{
  "hidden_size": 128,
  "vocab_size": 1024,
  "norm_place": "pre",
  "rope_theta": 27700.0,
  "tie_word_embeddings": false,
  "extras": ["capped logits"],
  "optimizer": "adamw",
  "weight_decay": 0.035,
  "batch_tokens": 32768,
  "doc_mask": false,
  "train_tokens": 345600000
}
Each number is 128 + 24 x the weight over the matrix's rms, rounded and kept within 0 to 255. Layers, rows and columns count from 0.

# layer 20 attention value, 128x128, rms 0.124, rows 74-86, columns 0-127
[[111 137 142 122 127 141 158 150 120 114 137 103 112 117 116 113  71 155 149 142 131 115 126 126  98 138 127  88 130 132 138 124 129 126  92 145 127  63 115 147 115 144 162 176 149 142 138 120 101 115 156 109 113 133 155 135 115 127 135 149 109 136 128 118 121 177 149 126 118 119 148 112 130 142 104 158 156 105 105 130 130 151 123 138 115 137 114 111 153 108 122 129 144 117  97 146  72 158 138 118 106 129 128 163 139 116 143 147 129 107 117  95 135 121 117 119 137 151 184 135 134 119 187 109 132 142 159 127]
 [124 121 134 112 128 123 113 134 148 139 146 137 101 135 148 126 103 124 147 182 124 151 118  93 179 121 137 122  99  88 136 175 111 136 106 136 137 137 171  97 101 128 151 118  99 145 148 122 127 109 162 128 158 108 122 170  88 126 103 120 116 109 130 121 146 117 113 162 117 116 146 130  81 135 112 126 146 165 129 117 114 139 122 176 121 106 150 142 124 128 125 124 133 165 123  87 152 126 138 129 158 150 113 159 102 155 104 131 142 127 123 142 118 122 134 139 140 144 167 114 102 143 140 121 123 108 145 157]
 [ 87 143 143 139 127 127 126 114 131 134 118 139 102 128 145 100 120 166  95 121 134  91 144  91 124 125 154  94  56 131 139 164 102 130 141 145 177 152 148 170 114 162 141 151 142 102 142 150 106 140 103 100 114 132 153 127 112  96 144 144 123  93 131 145 107 134 124  91 132 126 146 150 153  75 150 129 143 146 123 142 126 184 141 108 111 102 101 120 143 169 137 135 138 116 136 152 144 101 125 111 133 128 127 140 161 103 120 153 140 136 139 122 105 168  92 147 162 101 164 147 116  82 155 131 120 125 150 123]
 [137  99 142 134 102 139  87 131 146 109 121 110 157 142 164 144  56 161 157 123 133 137  93  98 141 173 137  72 141  83 131  94 121  94 137 112 125 113  87 103 107 123  79 131 106 155  98 147 128 162 126 125 109 162 148 139 120 154 151 111 121 128 120 121 166 143 101 121 149 125 140 178 117 113 147 141 129 115 120  97 142 114 160 128 140 135 102 113 156  96 168 121 111  78 160 106 105 130 139 145 119 120  90 106 172 143 101 115 127 138 165 119  94 128 123 142 103 107  85 123 122 163 149 139 130 120  97 140]
 [104 123 149 143 170 134 113 143 147 123 117 122 149 161 118 135 139 127 111 156 116  80 146 121 122 113 133 107 139 119 107 117 127  86 133 136 151 144 158 115 112 132 118 113 121 101 132 178 157 177 117 129 165 159 130 111 118 121 109 114 156 111 132 160 126 107 116 103 151 115 122  81 107 124 122  83 134 147 148 129 143 118 124 133 137 145 177 151 119 153 105 125 119 122 126 153 154 116 121 107 113  94 107 125  95 101 101 115 116 136 137 140 133 155 144 120  87 133 104 135  79 124 106 158 127 124 157 108]
 [121 145 117 119 111 110 175 128 120 137 144 135  99 146 141 136 118  92 129 133 101 102 117 133 158 128 134  92 110 123 134 146 126 151 105 117 122 115 115 150 129 101 114 114  93 158 127 136 106 111 129 121 107 131 133 122 120 105 156 147 100 130 125 148 137 154 110 128 136 136 134 115 112 102 128 134 127 129 125 149 143 117 137 157 100 122 128 102 154 138 126 139 143 162 173 104 123 124 133 139 139 151  90 142 131 106 150 133 107 161 119 120  94 102  76 116 122 157 138 149 103 125 160 121 150 132 132 131]
 [104 141 164 157 120 158 103 127 109 172 157 123 127 158 137 134 117  99 112 148  84 115 128 142 115 101 149 144 118  97 140  78 146 118 141 103 146 125 169 125 132 148 133  92 134  90 118 147  94 133 145 155 106 101 103 147  89 172 127 104 142 114 138 125 122 154 157 134 129 121 164 166 164  97 165 156 115 138 132 106 134 124 145 132 117 146 143 154 140 112 148 128  98  91 119 113 121 155 121 141 106 115 151 170 176 170 136 134 162 123 135 140 123 136 119 133 171 114 170 118 103 130 109 130 135 133 119 122]
 [ 96 127 157 154  98 114  95 116 106 118 177 163 154 148 127 132 147 148 118 141 166 125 118 136 127 129 124 115 151  71 129 108 149 123  75 146 174 129 138 173 109 119 141  99 154 150 138 110 126 105 150 132 130 138 135  84 153 143 152 125 143  41 140 152 144 148  81 139 122 134 175 149 125 142 108 107 146 145 122 124 140  84 125 114 111 165 165 144 137 133 138 116 178  56 127 152 145 117 114 136 142 159 149 145 137 141 141 129 153 137 103 125 141 196 155 108 109 194 139 129 135 109 126 149 132 110 156 143]
 [ 98 107 164 137 115 137 110 152 114 162 164 117 108 128 160 117  90 112 126 151 116 127 138  94 145 120 148 105 138  88 139 138 154 128 107 120 104  92 123 130 148 108 134 117 117 134 124 116 104 125 127 157  95 134 117 130 117 125 130 116 131  91 130 154 113 154 138 141 115 150 157 161 155  89 133 180 127 122 119 103 100 123 154 129 115  82  94 122 159  94 134 144 107 166 122 104 102 102 118 147 110 152 155 151 109 140 155 144 117 180 139 140 105 138 110 129 186  70 139 115 141 115 134  91 139 124  59 131]
 [143 132 167 160 115 142  83 128 108 132 133  87 157 168 100 109 110  89 119 135 113 123 111 134 111 144 134 150 169  72 125  75 144 148 161 144  99 106 197 178 141 122  83  74 142 153 137 132 135 101 124 129 117 141 128  96 105 144 156 134 153  86 130 123 165 148 120 141 127 132  93 144 145 169 134 118 120 133 110 146 155 142 160 100 136 130 131 127 149 125 135 143  80  88 123 137 114 113 115 111 109 109 163 142 104 166  99 165 145 109 146  93 151 109 154 142 110  99 111 135 150  71 137 164 144 143  68 109]
 [147 124 127 109 130 109 141 158 166 149 176 136 158 169 150 151 155 112 127 134 118 177  87 109 126 127 107 106 129 162 136 118 144 154 129 125 113 148 131 134 148 144  99 120 105 162 151 140 119 127 117 110 140 141 140 145 115 120 186 144 137 140 119 148 111 122 133 149 156 122 128 137 155 148 161 117 140 158 126 124 139 117  98 144 101 101 123 124 146 106 165 113  93 121 122 102 113  85 116 133 134 136 163  80 105 168 131 102 127 145 167 129 129 150 129 145 156  89 168 135 155 128 126 116 143 126 116 151]
 [137 134 153 129 112 134  92 125 135  87 109 116 146 140 117 129 129 163 150 102 130 147 157 133 116 122 127 140 140  88 122 117 108 108 124 181 115 113  85  96 119 134 176 173 122 155 120 132 147 162 124 137 154 145  97 130 110 143  83 120 141 119 131 144 123 139 156 111 147 104  95 126 111 145  97 168 137 120 134  99 125 118 116 126 153 136 162 124 106 119 139 122 143 151  96 136  95 113 135 122 151 156  99 109 134 125  81 143 119 114 123 125 150 160 173 138  76 105 108 110 149  98 119 118 108 125 129 141]
 [102  85  37 126 126 101 152 118 148 140 134 123 118 130 177 137 165 123 101 140 129 157 157 106 134 124 103  79 113  96 113 147 125 136 119 128 150 122 125 116 119 148 147  96 121 132 137 129 118 147 121 109 109 113 129 138 164 105 164 139 130 142 122 148 130 120 162 123 125 119 129 129 169 150 200 166 193 155 152 120  96 113 123 173 116 103 158 148 129  86 111  74 134 103 133 107 142 120 115 132 187 123  71 112 150  85 129 145 147 133 161 137 142  82 147 112 124 105 121 108 130 152 166 110 137 124 138  93]]
# layer 20 attention output (transposed), 128x128, rms 0.129, rows 74-85, columns 0-127
[[155 125 104 143 124 136 108 103 105 129 152  99 165 141 127 146 131 124 132  90 143 130 129 127 181  97 142 128 124 105 122 121 116 123 150  93 132 120 115 110 129  72  76 137 107 142  98 111 139 113 125 142 131 140 128 132 105  80 109 164 140 126 164 122 150 105 123 116 126 152 138  72  94  95 119 135 114 160 143 136 136 109 133 120 106 113 151 115  94 118 115 138 157 158 138 122 156 119 122 126 141 127  93 119  98 115 155  88 107 124 131 149  95 137 105 104 137 113 107 131 154 103 116 150  94 146 119 142]
 [130 159 155 129 110 152 105 127 123 123 138  78 150  98 175 136 150 116 120 136 138 157 127 133 132 129 101 145 159 141 158 120 107  88 128 125 129  98 126 117 144 115 118 147 151 120 118 163 149 139 149 121 139 159 139 118 136 142 160 137  99 114 114 139 134 106 145 145 133  98 125 111 125 124 139 139 121 150 101 135 127 173 137 101 141 171 110 122 133 138 141 172 136 121 139 122 170 106 129 149 143 108 140 126 150 117 127 112 136 132 120 140 114 136 158 120 148  94 123 124 103 131 136 142  86 123 128 111]
 [152 145 131  98 144 142 112 109 134 122 133 165 117 138 138 146 133  85 142 127 121 168 125 144 145  82 146 138 184 120 153 159 159 122 139  78 119 135 136  94 147 135 140 139 105 139 100 120 192 134 152 129 134 106 140 124 138 119  78 174 142 128 193 117 126 121 114 140 130 147 125 116 109 151 141 134  96 104 122 118 145 109 143  99 100 105 140 122 156 114 132 128 163 163 174 105 117 106 134 115 146 109 133 123 107 155 147 115 121 143 163 123 111  93 141 119 128 134 107 111 102 151 170 105 119 145 125 120]
 [ 99 159 145 128 126  93 114 152 126 122 111 170 133 172  94 148 169 111 141 102 142 157 108 116  95  87 117 141 146 112 146 130  94  90 143 162 114 117 117 150 118 153 128 118 139 123 151 121 118 121  92 139 119 120  95 129 183 149 125 127  89 111 124 127 121 141 107 145 119 125 148  99  94 159 136 145 152 165 118 137 122 115 135 147 123 184 148  97  74 142 107 183 109 112 127 140 160  87 106 108 113 143 109 122  85 109 125 123 126 129 116 136 117 150 123 147 161 145 152 170 164 118 104  98 145 142 158 114]
 [112 133 155 130 118 155 133 121 142 129 108 164 102 145 113  92 118 124 137 128 127 142 125 109 143 129 127 104  98 165 117 120 138 145 109 120  84 146 107 130 130 132 131 121 108 103 152  96  44 141 151 122 140 142 129 125 149 141 127 141  74 142 101 124 162 138 112 136 159 132 149 146 121 154 153 145 108  98 109 119  95 142 118 121 143 141 109 126 139  85 111 136 115 125 115 111 125 135 147 107 147 126 154 133 134 155 100 116 118 131 101 142 130  97 125 136 105 135 130 104 109 176 146  75 129 116 133 161]
 [158 111 137 124 149 120  93 141 103 107 129 123 155 133 128 132 140 119 136 142 155 155 137  94 119 131 114 110 132 112 147 121 113 109 140 154 130 132 137 135 134 109 119 130 133 132 125 152 172 135 156  95 163 137 127 143 141 123 109 111 159 119 149 114 110  99 116 132 115 129 126 142 142 149 132 112 132 120 160 160 103 117 102 124 116 126 112 120 106 133 123 152 145 158 147 136 136  78 101 150 132 105 114 149 137 112 177 141 116 137 125 139 137 114 126 114 133  92 125 108 130 139 106 139 110 152 115 124]
 [145 145 110 131 116 157 158 112 150 139 132 151 119 109 153 118 168 142 119 106 119 149  90 111 132 160 139 116 173 147 148 203 134 150 122 135 108 126  98 111 142 125 124 126 141 147 117 129 168 122 158 106 159 117 108 155 123 146 145 129 141 109 185 118 140 128  93 142 141 143 122 122  94 127 132 122 123 168 147 163 162 157 161  89 137 137 109 148 142 109 142 126 136 145  88 129 119 130 148 132 149 150 145 112 119  86 134 118 152 157 117 129 107 141 140 145 141 160 155 139 163 112 132 141  89 119 157 115]
 [136  69  95 134 120 147 167 125 132 180 135 139 114 127 129 179 136 143 149 125 111 135  97 133 121 107 139 126 136 138 120  95 117 151 141 111  95 125  40 132 139 176 114 169 101 132 143 143 135 154 104 138 138 138 161 133 171 122  96 123 127 115 109 152 148 123 132 100 136 112 131 112 104 141 140 128 109 154 116  98 114 190 132 114 139  73  98 169  96 112 142 149  97 171 137 126 143 115 163  70 114  80 134 142 118 123 104 134 104 125 119 165 147 132  89 147  90 106 132 147 170 125 127 109  89 171  95 126]
 [151 137 113 103 149 105 117 139 128 150  99 156 134 106 152 147 131 100  95 122 158 126 140  97 107 155 112 124 151 121 186 144 104 121 156 164 105 132 130  74 135 115 107 123 162 156  89 133 159  99 146 102 152 129 130 157 118 147 104 112 134  96 182 102  98 133 102 141 147 131 121  98 102 147 130 106 126 130 130 117 159 161 146 125 111 176  94 164 122 174 120 117 177 109 119 119 113  74 130 109 127 113 101 109 120  85 108 134 142 114 145 114 107 150 146 129 143 141 120 146 129 113 128 178 109 139 143 108]
 [126 121 102 118 128 163 172  68 127 167 106 143 102 117 147 135 164 154 107 139 117 120 101 125 108 152 122 148 124 140 111 150  78 146 114 118 141  90  46  93 141 164 105 108 118 121 147 116 159 118 107 135 137 152 112 137 110 160 126  51  73 120 153 132 130 144  95 102 127 124 164 112 135 100 126 122 155  93 152  99 118  97 130 149  99 133  70 134  99 166 126  92 123 126 145 106  92 161 122 117 105 160 111 141 169 119 133 126 130 147 112 151 109 152 114 115 130 134 159 152 152 135  88  48 107 116 120 141]
 [133 125 119 131 135 124 134 114 133 158 104 116 109 124 121 116 114 149 110 126 113  87 125 142  99  84 118 163 148  88 172 177 146  97 109 152 132 131 123 148 104 133 135 141 176 139 127 144 152 132 162 120 133 109 122 130 150 136 105 113 137 112 174 126 128 109 122 117 130 147 133 107 146  95 150 144 127 119 165 131 139 138 125 158 155 138 113 120 103 180 130 176 185 137 152 131 116 128 143 124 151 108 139 156 140 116 107 166 167 121  88 118 118 108 145 117 139 123 109 140 125 107 121 130 105 102 121 128]
 [118 128 123 128  96 127 107 104 124 155 109 121 143 117 107 118 119 116 134 115 135 135 110 153 146 136 145 124 118 150  88 105 119 150 134 125 118 118 141 129 112 121 125 129 109 120 129 126  69 129  96 157 106 132 139  91 140 165 141 108 107 137  73 142 148 145 138 120 135 128 148  92 138 116 156 149 146 154 126 109 119 133 145 149 100 153 122 114 121 124 126 137 112  87 140 115 138 159 118 116 116 108 133 118 116 105 116  95 119  92 163 141 125 100 113 140 131 160 124 160 129 125 141 128 173 117 137 132]]